Each number is 128 + 32 x the weight over its row's rms, rounded and kept within 0 to 255. Layers, rows and columns count from 0. The size above them is the row's rms in percent of the matrix's.

# layer 4 MLP down (transposed), 576x224, rms 0.168, rows 30-50, columns 112-223
size [107  87  98 106 106 104 102 117 100  97 101 107 112 110 101 111 102 107 101 105 102]
[[161 141 162 108 142 112 137 159 138 142 140 174 143 145 121 124 123 155 124 108  83  74  99 124 108 169 155 144 154  93 134 156 127 155 137 172 132 170 168  99 170  78 146 153 144 134 123  66 141  88 177 128 162 107 143 124 155 155 143  92 122 176 154 146  86 146 116 142  67 139 120 204 111 101 141 118  86  93 129 133  74 133 106 102 130 135 150 116  52 203 132 165 154 157 137 132 162  85 106 204 185  99 129 180 188 168  84 115 132 147 118 139]
 [ 95 166 149 117 100 144  91 141 150 133 101 170 206 130 134 152 101  93 178 142 148 115 132  92 162 160 109 190 179 125 134 128 161 105 160 133 131  99 164 125 148 141 140 120 120 133  81 148 145 119  96 176  91 104 142 146 130 190 149 115 159  89 152 138 121 133 135 145 103 103 154 144 197 103 156 108 100  96 169 167 132 158  93 100 107 122 115 113 119 126 116 122 144 142 160 207 132 113 198 134 164 110 127  94  87 114  93 113 108  92 125 151]
 [174 170 104  91 157 122 134  95 116 126  96  85 111 144 130 115 130 131 121 188 105 143 117 141  75 134 163 163  47 151  89 156 131 115 150 122 138 122  86 106  97  86 130 138 114 156  86 166 107  76 182  51 143 158 113 180 122 145 189 125 152 167 132 150 105 115 142 130 142 138 128 170 157 148 166 160 115  88 107 164 103 153 192 139 127 118 134 185  75  58 149  90  87 140  62 172 142 171 120 152 113  55 152 125 159 135 138 117 154 144 112 132]
 [ 73 137  90 149 123 115  97 180  51 122 137 171 142 183 143 150 156 105 143 135  73 144 123 140  98 170  57  67  80 102 111 101 115 119 135  84 124  95 159 128 153 170 125 145 106 108 128 138 170 171 141  51 175 167 176 133 116 179 106 101 187 148 129 136 151 135 124 108 151 125 101 127 126 133 158 125  78 114 117 166 101  17 137  99 101 121  77 168 107  87 120 127 145 160 107 142  95 140  87 146 114 191 177  92 171 138  99 123  92 137 199 103]
 [168  90 145 131 102 156 149 105 113  71 153 138 118  87 171 154 137 183  94 125 162 134 112 140 117 100 131 116 123 144 197 170 108 130 110 117 178 113  61  71 105 127 177 109 154 212 104 105  90 138 104 131 149 128 125 155 114 137 151 132 146 151 159  96 107 109 139 113 151 117 168 159  75 126  94 105 112 140 196 137  78 155 122 184 112  81 124  72 139 107  79 136 120 186 121  80  71 109 185 141 181  79  90 122 140  89 114 129 147  79 115 138]
 [115 176 106  82 160 142 105 113 148 152 121  94 208 103 137 154 198 137 151 111 165 107 129 106 167 158 122 141 205  75 171 158 179 131 173 116  80 108 128 114 121 153 148 174 177 145  51 135 124 100 152  77  53 154 173 143 146 109 113  74  77 104 147  53  95 170 125 148 127 139 198 101 145 147 110  94 135  86 173 152 123 188 111  99 130 118  75  93 116  90 151 118 153 130 161 175 117 138 166 143 124  93 161 159 179 189 157 118 114  80 148 126]
 [139 130 108 240 180 130  90 202 106 154 104 122  99 117 212 122 131 147 166 130 157 160 116 152 156  74  91  99 118 147 105 157 121 115 130 154  85 154 110 112  88 148  65 154  92 121 208 168 158 137 183 141 126  87 140 126 146 164 116 137  68  97 126 130 151 134 128  98 115 146  93  88  85  62 150  92  95 134 129 163 147 102 140 145 102  87 106  89 141 154 158 117 113 111 154 135  67 117 150 123 162 128 121 140 175  91 128 111 161  77 158 133]
 [141 171 136 124  77 100 101 123 170 119 153 155 124 143 128  86 113  90 172  77 111 142 179  94 133 129 123 169 110 102 164 142 167 120 131 108 133 152  90  99 153 130 118 145 116 121  82 128 106 186 190   0 193 191  96 107 129 163 129 152 147 153 168 123 140 112 143 161 137 168 132 104  77 149 117  71 165 118 137 136  96 175 175 121 146  87 119 129 115  99 167 126 151 147 122  91 138  87 145 126 186 105 122  79 117 137 113 156 130 140 106 211]
 [175 102  60 127  99 109 122 113  83  93 167 120  95 140 108 136 195 144 118 118 155 151 146 121 101  60 160 141 166 155 131 112  82 160 181 117 140 156 152 132 100 106 172 175 119 146 163  93 179 187 143  72 116 131  89 147 179 161 114 130  68 149 156 111 144 135 146 179 140 134 100 132 153 154 111 138 107 152 127  96 101 153 173  66 107 103 122 134 162 110 159 140 143  97 118 103  73 165 145 163 121 134 142 141 166 176 120  91 132 152 122 119]
 [174 136 125 142  84 112 124 163 179 125  50  99 120  87 183 116 133 153 157 135 150 125 134 131 156 184 142 152 138 145 123 114 121  58 140 133 123 116 145  90 121 153 145  70  97 131 109  81 200 145 122  27 101 133 113 101 148 115 150 147 158 138 160 141 134 163 130  62 122 166 111 194 142 162 178 136 176 174 173 158  76 151  89 136 133 133 138 164 158 108 124 176 103  84  62 132  78 173  82 189 114 157 112 152 165 112 120 118 121 166 115 147]
 [185 162 146 131 137  73  99 159  78 125 113 117 130 150 153 133 160 112 118 179 156 173 142 113 165 164 164  86 133 101 109 109 147 194  96 123 130 127  93 159 109  99  65 166 143 170 133  29 152 105 136  76 153 167 131  99 189 115 177  89 100  33  80 129 148 129 187 155 127 115 138 124  85 107 116  94 138 145 203  92 112  77 179 129 162 130  96 166 156 143 118 126 165 193 112 104 133 177  97 132 130 164 146  90 129  76  61 142 115 138  98 136]
 [187 147 125 177 147 148  96  79 124 156 137 185  86 116 157 147 101 157 141  60 145  94  98 149 133 118 176 132 140 154  89 127  74  79 174 115 115 115 164 128 136  83 127  87  87 143 111 154 113 146 140 140 147 147 175  83 172 126 111 153 128 114  90 148  94 124  69 132 146 142  95 110  90 150 168  69  92 137 139  78 117 105 150  97 123 144 153 192 117 114  31 162 130  88 100 119 140 179 231  93 142 120 170 114 197  99 137  91 135 180 125  89]
 [152 135  59 149 114 133 124 133  87 127 110 180 156 103 105 149 144 182 145 159 154  70 156 143 146 123 110 173  95 158 124 144 118  92  76 191 139 172 168 105 141 186 145 147 115  64 105 176 151 135  84 255 150 143 139 106  92 103 140 139 116 150 145 145 104 189 136 129 147 135  90 139 112 149 137 159 119 134 174 151 178 205 128 134 172 125 138 137  99 129 128 105 119 146 168 155 113  76 150 145 119  78 106 170 118 140 116 148  75 142 109 156]
 [ 79 119  76 115 101 150 121 135 110  57 191 152 157 131 134  83 123 127 160 136 117 148 161  95 138 112 148 109 158  91 123  86 119 148 112 124 160 133  79 111 118 129  97 150 103 121 169  92 128 169  94  84 129 107 131 183 132 155 110 133  87  85 126 191 110 138  92  94 138 152 122 104 156 138  95 119  77 114 142 103  93  70 121 114 182 119 152 118 117 154 191 137 197 152 135  88 125 127 136 113 123  93 170  85 151  93 169 176 123 158 114  88]
 [ 96 112  78 178 109 102 119 124  90 119 191 111 144 183 149 140  94 125 127  87 119  82  73 108 126 148 125 124 101  55 142 159  84 126 151 163 135  85 226  93 200 148 137 110 107 128  99 137 108 201 175 143 124 153  77 101 168  92 128 155 164 121 103 146 137 128  97 176 154 100 153  98  68 140 134 164 128 160 114 126  82 103 135 126 183 136 135 119 113 122  79 123 137 115 112 149 121  83 116 106 150 106 140  95 118 129 150 143 149 134 122 107]
 [142 125 126 168 110 205 117 135 142  72 115 152 129  92 143 112 103 191  61 132  85  74  90  85  96 177  87 103 133 141 152  92 138 100 158 105 154 122 127 135  97 116 134 126 137  84 113 182 163 167 202 108 180 102 196 154 105 152 148 152 145 132  87 128 133 139 140 133 147 125  75 153 147 114 166 154  74 127 158 118  65  87 161 112 126 131 132 160 128 117 117 147 144 143 121 151  80 124 106 122 133 114  86  94  95 166 112 144 138 122 117 166]
 [132 180 129 182 165 132 127 174 104 112  96 132 167 124 104 153 132 131 119 126 131  90 177  83 120 171 132 216 114  97  54 108 144 154 134 153  95 144 163 146 130 114 126 110  90 134 147 139 166 135 176  69 166 116 131 174 127 165  95 178 161 140 154 151 146 154 107 162 115  70 152 154 135  93 141 110 138  84  83 109 128 116 123 153  99 143 109 149 138 117 141 111 152 124 134 161 149 105 118 146 107 126 152 139 159 132 109 175 122 161 120 182]
 [ 95  78 125  93  88 114  87 158 121 129  80 145 134 117 144 160 151 116 113 139 121 168 183 154 109 119 174 105 188 165 139 173 154 130 120 134 133  61 176 118 122  65 128 142 142 186 157  90 103 119 121 124 127 134 155 167 104 146 219 113  76 122 130 170 169 156 153 101 118  91 136  96 165 117 137  96 124 119 103 115 122 102  92 159 175  96 160 131 170 183 131 123  94 131  81 134 130 118  61 114 181 105 128  98 140 166 182 153 104 116 104 107]
 [106 121  79 164 143 132 161 154 109 156 154 131  66 120 122 153 140  80 103 152 147 126 135 185 132  65 120 151 118  95 121 141 119  92  78 142 132 128 121 188 123  93 155 185 141 178 116  90 131  95 214 101 140  88 120  98 127  62  99 106 105 167 207 119 120 118 156 108 146 159  92 146 105 109 106  87 143 107 108 128 143 173 119 108 145 132 143  40 156 166 171 125  75 159 160 131 147 156 149 149 177 176 150 112 155  91 148 147 128 150 111 160]
 [125 115  69 165 112  90 136 167 159  77 116 201  99  90 158 105 129  65 105 137  89  62 103  89  85 124 145 163 125 133  63  95 147 127 116 143 193  95 171 104 145 145 160 130 169 200 130 128 148 148 166 209  97 136 154 123 135  81 153 179 127 112 107 107 101 136 108 143  80 107 148 124 139 114 108 107 158 105 128 186 160 173  95 112 130 131 143 136 152 173 103 108 163 138 118 183 103 134  76  73  68 138 144 132 112 185 106 121 141 161  82 189]
 [176 182  98 131 134 121 110 134 148 124 124 135 148  76  97 160 111 150 121 157 186 128  97  88 166 142 129 153 173 140  81 101 168  80 121 159 100 144 158 137 133 195 146 115  83 140 108 146 121 137 164   0 157 110 124 123 170 111 130 142 154 164 164 139  91 132 132 161  80  79  80 138 126 140 136 117 135 125 157 138 153 158 131 106 158 168 120  72 152 133 100 179 157  94 159 164 136 137 127 102 144 129 108 104 131 151 152 159 146  75 144 144]]
# layer 4 MLP gate, 576x224, rms 0.22, rows 31-51, columns 112-223
size [ 88  97 107  97  99 102 108 101 101 103 101 108  99 107 104  92 112 106 107 104  95]
[[154  41 134 105 152 152 157 129 134 136 155 162 109 156 108 135 134 147 105 116 164 177 132 119 140 100 153 151 129 132 164 135  94 123 116  99  92 147  99 126 166 101 117 178 150  80 170  94 170 103  91 138 123 135 134 107  91 186 114  95 144 106 140 115 141 117  67  99 124 118 103  89 143 129 100 149 152 111  96 123 127  99 143 150  88  94 183 124  86 147 134 166 126 125  88 161 124 160 141 111 146 185 156 175  82 161 178 142  99 150 133 120]
 [171 104 124  85 107 119 200 120 168 115 129 136 120  99 135 187 145 149 109 137 113 108 148 144 117 135 218 107  97 189 109 157 100 145 155 128  78  93 167  66  63 109  75 101 117  89 109 188  92 139 152 146  83 124 123 178 160 134 125 112  75 117 137 144  72 150 183 113 155 143 127 128 127 165 143 142  83  99 127  82 138  90  90 163 147  85 119 131 141 165 123 167 176 164 100  92 160 116 100 120 100 175 114  90  94 120 176  71 115 177 124 130]
 [166 127 124  98 102 133 175 123 139 169 127 106  85 133 173 188 130 158  97 110 140 150  97 143  91 136 170 152 129 171 171 186  89 103 101 117 169 141 134 133  86  79 145  92  84 126 116  49  84 122 168 152  65 162 128 167 114  97 127 101 132 112  99 141  91 125 104 139 141 130 145 119 158  87 170 135 192 139 102  73 129 131 162  91 117 107 151  86 112 155 134 120 150 109 114 139 141 125 101 144 131 148  86 145 150 150 151 144 156 160  79 104]
 [125 123 153 178 139 153 109 101 141 141 106 155 105 110 142 111 126  63  82  84 124 109 145 128 129 147 154  92 154 139 106 172 126 121  92 180 127 109 159 127  92 115 122 130  59 108 139 108 165  86 134 157  97  95 108 103 128  58  93 176  81 131  94 114 182  96 178 134 126 172 127 128 134 169 100 154 111 149 109 167 195  95 149 109 147 111 131 113  94 117 180 135 143 166 135 155 142 102  81 135 106 195 138  94  83 121 117  98 118 156 118  71]
 [144 133 139  63  83 131 119 177  99 120 137 139 146 103 100 196 182 135 148 133 138 152 114 200 114 165 146  83  57 127  95 147 157 133  95 148 187  78 115 126 110 146 129 101  37 161 146 104 120 154 164 138 121 107 137 126 113 160 140 163 131 107  93 108 138 110 105 131 108  59  69 151 142 141 120  77  55 150  91 127 119  90 154 106 160 125  61 102 159 146  89 125 124 132 138 142 147  97 167 129 149 137 129 133 124 193 172  90 180 158 148 105]
 [132  97 108 130 129 134 122 126 100 158 181 214 142 207  51  85 105 104 147 119 196 128 172 116 116 115 155  89 155  91 136 162 140 138 126 146 175  99  93 125 144 132 102 139 127  69 132 125 125 118 149 152 146 134 122 157 149 100 111 111 100 123 129 149  86 120 137  92 152 139 140 146 126  73  87 196 107  94  93 111 184 121  99  80  97 161 144  84  66 107 114 154 118 177  42  98 153 148 117 161 142  83 116 121 136 150 135  72 140  93  97  84]
 [138 129 118 107 173  73 130 178 122 218 114  97 134  65 148 142 119  55 114 117 144  98  94 118 155  77 133  91  99 117  98 105 107 128 123  84 157 140 140  86 180  85 179 128 105 163 191 191 124 106 130 142 104  60 124  68  80 183 143 146 167 146  98 137 132 116 117 148 154 125 155 140 162 133 126 153  79 142 116  95  84  69 150 108 124 177 104 145 144 127  83 200  47 140 194 157  48 105 119 132  85 144 168  69 111 125 141 130 116 102 129  90]
 [104 118 121 192 147  80  69 151 131 142 146  74  90 171 143 129 193 190  74  59 160 101 125 138 186  67 112 152  98 167 146 162 105 147 154 118  90 106 162 118 172 140 109 146 174 173 154  51 125 127 107  94 152 108  85 155  88 171 159 140  87  96 142 118 169  97 118  73 139 117 100 137 154 134  97 136 178 172 158 131  86  87 106  99 176 163 163 118 124 150 140 229 155 131 129 170 136  85 173 117  95 123 152 154 135 135 152 112 155 129 146 159]
 [ 85 132 172 163 111 122 104  67 126 208 154 105 183 104 157 122 131 120 143  85 136 123 146 186 113  85  95 141 111 155 126 113 161 186 121 112 130 163 114 136 134  65 117 104 139 153 125 146 101 128 165 140  99 127 140  95 112 116 105  95 135 127 103 105 115 105  67 137 156 169 144 153  64 145 144 179 118  88 123 110  68 104 177  90 170 120  89 159 136  77 153  79 131  98 158 179  80 138 135 191 115 146 151 151 136 147 111 125 116 178 131 115]
 [153 115 186  93 107 137 144 129 127 102 176 160 126 133 132  89 168 133 190 115 116 170  81 109 119 156 120 109 152 138 177  71 137 173 188  72  88  72 130 122 124 152 105 194 139 152 150  96 111 148 132  51 154 102 181 154  99 134 182  80 133 143  71 130  99 106 173 153 189  93 159 117 152  38 119 131 110 140 135 147  88 121 185 128 137 164 132  87 130 106 123 136 134 194 150 139  84  94 108 110 101 123 206  92 120 144 164 139  48 107 128 119]
 [184 142  89  90 121  88  99 161 201 156 116 160 107 148 125  61 176  97 148 111 169  97 175 161 135 165 158 140  93 160 108 182 118 136 149  82 186 112 170  79 153 159 116 176 157 124 150 136 177 113 104 121 150 150 105 145 127  78 120 186 103  87 125  60 130 152 127 181 132 115 103 106 104  98 101 115 116 166 168 129  72  97 156 179 166 168  64 147 160 164 124 133 116 125 104 102 143 158 110 187 127  92 141 101 181 120  87 114 156 139  94  97]
 [ 74 112 132 142 106 135  96 119 123 166  92 102 133 131  67 166 123 109 128 105 103 132 104 180 130 151 141  79 137 116 133 139 118 166 131 102 115 148 161  89 102 141 168 117  74 121 114 129 126 101 134  77  74 120 143 169 103 145 139 107 135  92 104  94 109 118 226  77 116 156 173 130 116 146 230 144  79  86 159 113 128 127  69  42 156 104 130 150 108 139 151 130 126 139 154 150 136 172 116 122 134 130 150 125 143 120  96 178 153 126  79  99]
 [ 84  76 145 182 177 116 114 134 102 131 138 112 115 146 128 121 131 180  48  91 149 112 107 154 120 118 156  97 160 108 150 143 139 115 155 123 184 131  59 117 160 131 172  76 176 115  94 178 171 141 146 117 164 107 147 104 129 135 159  90 147 111 179  86 162 143 140 129 134 157 169 100 113 152 164 114 162 141 126 122 138  88 126 147 117 172 135 178 130  98 137  89 117  68 120 182 138 112 154 156 166 129 134 142 110 168 144 114 146 171  71 104]
 [118 143 149 205 159 131 112 157 119 142 137 183 116 129  95  77  93 131 129 154 130 121 154 114 146 143 104 134  96 133 142 108 150  63 136  84  65 145  77 138 125 135 132 160 153 169 106  89 153 169 138 115 126 152 165 162 119 173 150 141 119 126 144 125  85 136 168  38 118 156 110 129 145 132 189  94  97 146 170 147 118 120 166 146 158 114 148 127 123 178 159 115 170 156 187 134  74 113 131 103 142 167 133 151 106 178  95  75 120 154 112 167]
 [148 175 222 176 100 183 156 209 121 124 178 200 133 139  98  92 119 112 151  60 163  91 135 125 114 131  61 125 107 166 178 156 214 123 118 103 126  99 114 134  65 153 163 145 138 128 165 113 196  76 131 121 142  92 130  73 123  96 162 120 146  97 141 151 114 111 139  90  92 118 108 140 163 144 142 152  73  92 142 127 133 178 168 140 168 143 136 118 105 101  82 166 155 121 113 130 123 130 111 137 140 151 105 145  94 139  42 164 125 149 123 161]
 [133 136 145 187 161 104  84 152 106 126 143 170 117 147 104 152 169 119 129  78 127  85 106 150 106 190 164  96 108 121  80  90 125 125 124 122 106  69 189 146 129 156  80  82 148 148 137 127  91 157 157 102 102 210 154 168 163 111  89 146 120 149  85 153 125 129  83 132 153 128 115 108 120 130 110 156 124 113 108 109 139 115  94 116 111  10  85 134  96 193 102 104 117 125 142 202 130 164 131 151 123 144 144 122 172 121 153 154 126 148 125 127]
 [143  65 166 118 102  81  80 139 161 176 114 154  68 120 148 162 124 142  94 106 139 133 127 127 171  97 145  92 130 191 198 141 128 107 104 129 116 111  69 159 132 130 157 130 138 123  83 107 100 147 195 124 128 106 158 107 129 139 195 141  93  92 135 192  69 167  65  93 176 100  99 128 160 155 100 137 124 137 126  74  80 122 106 128  88 121 167 101 151 155 168 121  68 158 144 137 158 143  62  90 169 131 129 149 105  98 162 115 136 158 127 109]
 [135 221 111 135  91 108 103 125  85 108 108 168 136 136 145 137 171 162 142 152 136 154 160 107 161 117 141  71  79 163 101 119 148  82 137 140 125 125 139 126 123 135 121 116 149 135 199  94 170 163 125 128 130 105 150 102 152 153  92 141 218 128 101  95 108 142  95 119 153 109  51 124 100 131 169  85  86 184 101  98  43 138 168 106 146  94 124 125  92 130 118 123 171  14 123 111 192 116 196  92 128 130 144 105 115 181 100 141 148  78 116 131]
 [160 144 123 118 127  90 108  75  98 169 139 126  71 127 157 140 158 179  89 136 114 187 178 154  84  81 152  95 100  66 157 119 150 117 160 118 145 172 100 133 107 111 132 189  79 146 129 152 177 102 182 160 140 163 162 102 181 123 140 174 117 108 136 110 166 159 127 101 164  97  85 100 101 149 118  98 140 146 188 139 122  90 102 146  42 151 145 156 112 146 164 120  80 133 145 156 179  95  89 141 105 123 115 193 110 146 178 155 103 102 132 135]
 [ 80 107 153 145 101  94 142 137  96  86 151 151 136 144 162 139 167  73 106 119  93 125 161 133  92 105 124  78 126 114 155 133 125 178 119  79 102 121 101 159 154  44 112 128 110 115 158  87 126 109 123 223 128 137  85 102 113 159 122  94 127  83  94 123 127 122 144 138 174 178 190 106  67 167 116 140  86 130 126  85 123 151  87 163 106 127 141 171 134 141 162  54 111 125  72  86 113 153 147 156 117 138 123 152  96 126  78  88 144 161  97 100]
 [156 155 134 147  94 122 143  98 141 157 131 153 105 155 128  94 103  78  74 112 115 122 131 145  33 106 120 150  95  76  88 138 154 108 142  75 135 115 160 156 127 159 103  96 152 112 101  65 145 145  74 146  90 165 101 170 130  98 104 147 162 111  98 126 109  23 127 107 136  84 131 142 174 138 162 179 115 103 138  98 156 190 161 113 145 181 155 116 108 107 102 139  83 160  59 160 107  70 177 137 142 123 158 152 128 142 115 126 118 173  72 107]]
# layer 4 MLP up, 576x224, rms 0.224, rows 31-50, columns 112-223
size [ 82  97 107  99 102 102 117 104  99  96 105 107 103 106 109 101 105  98 105 105]
[[ 97  53  62  86 174 143 149 151 144 119 146 148 109 106 104 183 148 113 114 125  90 123 132 129 149 152 144 131 147 117 140 224 122 139 176 101 131 122  96  96 114  99  82  91 148 109 222 144  94 143 130  99 134 137 102 100  65  95  73 167  88 104 127 220 192 139 152 130  92 148 149  92 113 115 147 169 182  98 140 155  94 120 143 164  98 159  95 116 118 172 113 191 122 106 107 129 201 154 124  96 135 149  94 155 118 181 108 112 183  98 131 127]
 [193 172 107 148 160 138 186  96 138 111 109 122 125 172 119 139  99 161 137 127 103 109 154 111 154 173 141 122 143  96 155 192 123 122 112 112  80 121 191  69 132 100  95 110 126 130  89 132 146 176 130 121 138 148 139 159 195 188 142 179 121 123 154 161 108 173 138 108 109  77 144  98 168 110 178 152 121  97 164 122 149  63  66 171  79  85  85 149 128 130 137 143 167 122 121 116 173  97 102 131  96 103 181 108 108 106 160  90 131 132 168 130]
 [156 104 131 134 186 153  25 106  92 109 109  85 156 145 143 124 114 118 136 156 119 144 139 167 100 136 117 133 129 125 103 150  80 140  62 128 155 156 133 136 159 118 142 158  95 178 130 144  82 136 116  98 114 129  72 127 129 157 128 118  69 112 106 121 129 121 134 112  93 122 145 138 142 116 152 152  88  70 141 111  79  88 132 126  92 113 100  85 140 127 111  96 137 138 156 116 122  42 161 191 201  79 127 109 158 125 103  78 206 182 103 135]
 [ 88  89 106 106  79  89 161  98  85 134 138 156 121 117 120 164 146 128 125 148  63 138 123 118 147 176 132 200 119 121 186 135  97  75 122 147  85  85  98 104  66 126 136  95 127 123 161 179 104 164 114 140 117 166 146  68 120 154 124 143 185 107 170 119 105 131 148  90 148 117 141  83 137 134 138  72 117  94 152 141 120 211 162 166 146  92 130 120 237 117 114 120  89 114 120  96 142 118 119 124 166  88 147 163 129 160 127 112 142 130 161 134]
 [176 121  39  79  97  74  79 199  72 176 142 155 165 149 148  84 148 147 149 106 131 109 100 145 109 155 122 132  90 142 143 117 150 113 174  95 165 128 126 105 143 145 109 116  99 170 123  96 138 130 128 120 177 116  96 179 105  78 136 181 146 149 111  78 143 133  60 168  87 167 104 126 108 134  73 102 130 115 140 117 205 142 175 127 106 173 131 126 101 141 170 153 104 145 151 128 115 166 124 161 119  69 106 141 120 143 114  74 202 121 139 128]
 [ 82 157 140  95 152  95  98 123  93 108 116 137 186 142 118 118 146 136  91 120 157 157 165 120 114  78 113 120 101 142 126 115 176 152 199 146  61 127 125  92 164  75  88 107  86 116  77 145  83 116 144 149  73 133  90  95  99 100 102 106 167 125 141 130  75 124  36 139 104  90 112 141 157  56 172  94  85  54 176 170 118  90 197 114 148 137 122 124  96  99 123 143 134 115 121 132 108 119 198 140  91 131 116 119 208 139 167 136 174  93 123 109]
 [ 88 135 129 136 131 126 130 110 142 122 166 141 145 177 180  89 146 219 127 129 146 139  78  85 118 159 132 181 198 144 125 114 160  67 140 118  56 120  74 153 138 112 144 104 165 167 204 117 114 118 135  94 116 146 174 179  92 100 129 150 148 112 107 130  93 115 120 165 175  77 107 109 129 167 127 101 157 121 170  94 125 167  99 151 134  95 102 102 100 106 119 141 107 110 120 108 151 151  93 165 151 131 124 122 161 235 167 103 189 118 138 172]
 [159 168 122 211 134 150 121 116  90 106 103 133 143 131 123  84 141 145 112 118 147 212 162 130 182  85 181  82  81 136  65  97 140 113 135  82 119 123  78 130 127 152 147 122 108  93  99  52  80 126 192 110 154 141  69 139 145 138  88 168 129 150 112 175 146 131 153 117 121 109 122 158  63 150 179  99 111 155  63 148 163 158 117 128  80  93  99 147 130  82 103 112  88 123 128 143  96 160 133 155 123 122 106  88 187 152 120 110 169 160  99 126]
 [129 165  56 106 141 129 178 152 160 110  92 103 159 152 118 155 142  91 140 174 142 143 126 139 140 180 106 111 143 162 116 192  86  34 102 143  88  99 142  54 107 162  89  92 155 106 163 124 142 106 130 133  56 146 112 171  92 171 121 158 164 110  88 155 136 135 144 107 119 103  58 141 182 129 143 100 117 155 141 157  88 155  94 197 129 160 140 182 165 166  79 104  80 186 128 119 162 111 143 107 154  79  84 148 124  65 106 112 166 144 165 104]
 [148 119 164 126 142 100 168 125  83 161 190 156 147 159  98 140 156 138 169 152  89 115 134 136 215 143  86 136 145  90 189 140 127 124 168 105 171 135 134 137 140 137 116 120 134 197 133  95  90 143  83  70 189 129 141  75 158 118  79 146 137 150 141 128 130 163 106 129 145 112 113  88 135  91 140 133 160 125 183 126 119 120 124 145 137 157 166 105 146 130 172 118 134 109 159 170 153  77 122 106 120 131 190  79 148 170 137 160 123 216  56 118]
 [ 86 127 119 134 169 103 146  38 126  85 119 174 109 108 143 132 129 138 189 116  85 126 134  60 111  93 119  78 126 164 154  94 171  97 131 129 106 150  98 140  87 155 114  57 134 134 145  98 147 156  96 182 128 128  54 115 165 171 110 132  69 146 134 186 146 132 100 106 151 117  93 183 146 180 140 106 156 174 146 171 154  90  76  66 123 187 116 140 114 127  91  91  71 167  99 159 183 126 108 108  81 202 167 180 151 104 129 106 108 136 216 119]
 [124  92 136 162 138 104 140 143  89 117 105 125 119  94 102 133 179 157 131 133 152 132 121 159 132 182  79 108 114 152 159 139 176 144 154 147 167 118 155 152 112 140 140 168 143  63 113 144 119  77 151 104 100 127 151 118  94 122 118 131 158 166  91  94 128 177 167 125  81 153 132  96 155 112 173 142 159  83 151  97 110 182  88  99 173 109  92 149  74 137 153 178 134 251 119  57 154  99 143 114 156 112 199 177  82  78  96 123 174 118 155 138]
 [134 116 111 152 177 109 200 150 126 124 113 159 130 126 151 149 152 117 155 140 127 182 147 112 166 149 139 146 168  92 145 138 120 144 117  85  39 118  79 155 156 155 118 183 124  90 113 104  50 133  55  94  96 142  69 134  60 113 176 187 133  70 122 152  99 157 137 122 127  98 125 129 143 115  77 143  86  85 116  93 124 151 120  81 140  97 157  83 125 149 164 117 116 127 139 131 126 140 104  50  86 208 155 113 142 118 146 135 104  80 107 140]
 [200 121 132  81 111  63 127 121 147 163 122 171 133 124  80 170 140 159 145 171 197 119 120 105 155  82 191 127 141 147  88 161 125 129 169 135 120 155  93 138 162 141  87 142  78 166  84 138  61  76 137 168 144 111 116  96 110 116 130 124 186 141  72  52 136 148 107  86  83 144 180 163 143 152 166 183 116  54  64 180  98 112 113 168  45 136 145  90 123 126 171 104  40 113 115 110 126 139  96 153 130 156 122 121 179  93 185 124 168 133 133 126]
 [129 165 167 197 118 157 108 114 146 114  97 128 174  85 162 135 156 124 149  80  97 124  83  95  79 148 113 172 143 157 231 199 146 108 160 107 147 129 118 162 147 160 161 144 138 143 132 135 124 119 151  63 131 112 176 152  97 130 191 106 111 117 116 135  77 172  80 125 144  95  90  93 143 143 144 156  97 133 121 135 100  82 133 111 105 178 153 145 157 102 124 143 131 160 155 150 119 137 157 121 146  41  48 125 116 102  80 166 148 108  93 114]
 [116  76 109 137 172 113 167 108 128 107  91 152 133 173 108 109 153  76 106 154 106  96 179 107 103 177 129 135 124  93  46 157 102  81 117 116 107  92 165 121  80 166 122 136  65 119 123 192 173 145 130 118 182 160 173 164 140 108 130  83 111  76 157 173 172 129 142 139 137  69 137 123 133 106  85 166 165 165 107 169 173 101  86 149 185 116 121 152 198  82  61 128 122 104 159 154 150 175 112 142  77 135 192 108 117 140 102 147 118 169  91 134]
 [148  73 115  92  73 113  86 145 161 156 135 102  44  94 178  97 172 153 142 125 167 137 117 154 121  87 179  95 120 132 123 104 120  74  67 115  83 103  92 148 136 146 110 134 113 156 123 119  65 110 148 171 146 119 132  92  64 116 106 118 148 130 146 182  83 118 118 101 150 113  83 171  98 106  93 120 119 123 113 107 105  60  93 132 124  88 115 107 107 131 150 124 140 115 184 106  74 102  99  90 176 110  92 142 134 158 175 107 160 209 115 101]
 [ 91  92 125 155 164 143 181 128 101 106 127 161 147  74 101 104 142  74 123 131 148 138  89 160 167 105 149 100 114 121 137 115 158 136 168 162  85  95 139 175  54 136  84 174 137 137 125 112 110 193 132 100  75 180 146 110 151 202 131 142 150  69 165 154 101 163 132  73 105 202 136 140 121 201 146 143 128 145  97 123 153 107 131 165 124 116 150  76 180 145  92 141  75 103 139 119 147 108 133 139 160 158 157 104 175 105 171 160 116 131  82 159]
 [113 116 114 130 122 117  99 117 139 118 137 173 112 148 159  96 106 133  59 119 121 157 113 155 136 148 132 153 143  92 115 106 133  95 171  93 232 133 140 145 185 124 127 121 150 143  91 136  78 101 173  83  93 141 127  94 140 159 112 171 141 121 197  72 160 102 116  86 132 150 109 188 186 139 109 158 161 155 197  81 146 127 176 139 138 130 121 161 152 123 114 128 153  78  71 170 156 106 176 155 130 101 147 124  91 167 175  79 176 167 109 120]
 [ 93 104 123 107 127 160 159 151 141 121 148 114 143 146 131 144 180 108 126 113  79  98 179 152 106 119 116 146  75 110 108 181  87 189 128 153 130  85 157  99 148 102 148  67 200 112  90  72 128 107  89 205 123 117 171 107  79  97 109  92 137 146  92  97 121  90  92  77 140 161 124 160 168 135 100 176 141  80 100 121 114  79 162 124 114 123  95 137  58  79 176 120  39 172 153 189 116 107 137 126 170 102 134 101 150 153 156 124 125 118 137  78]]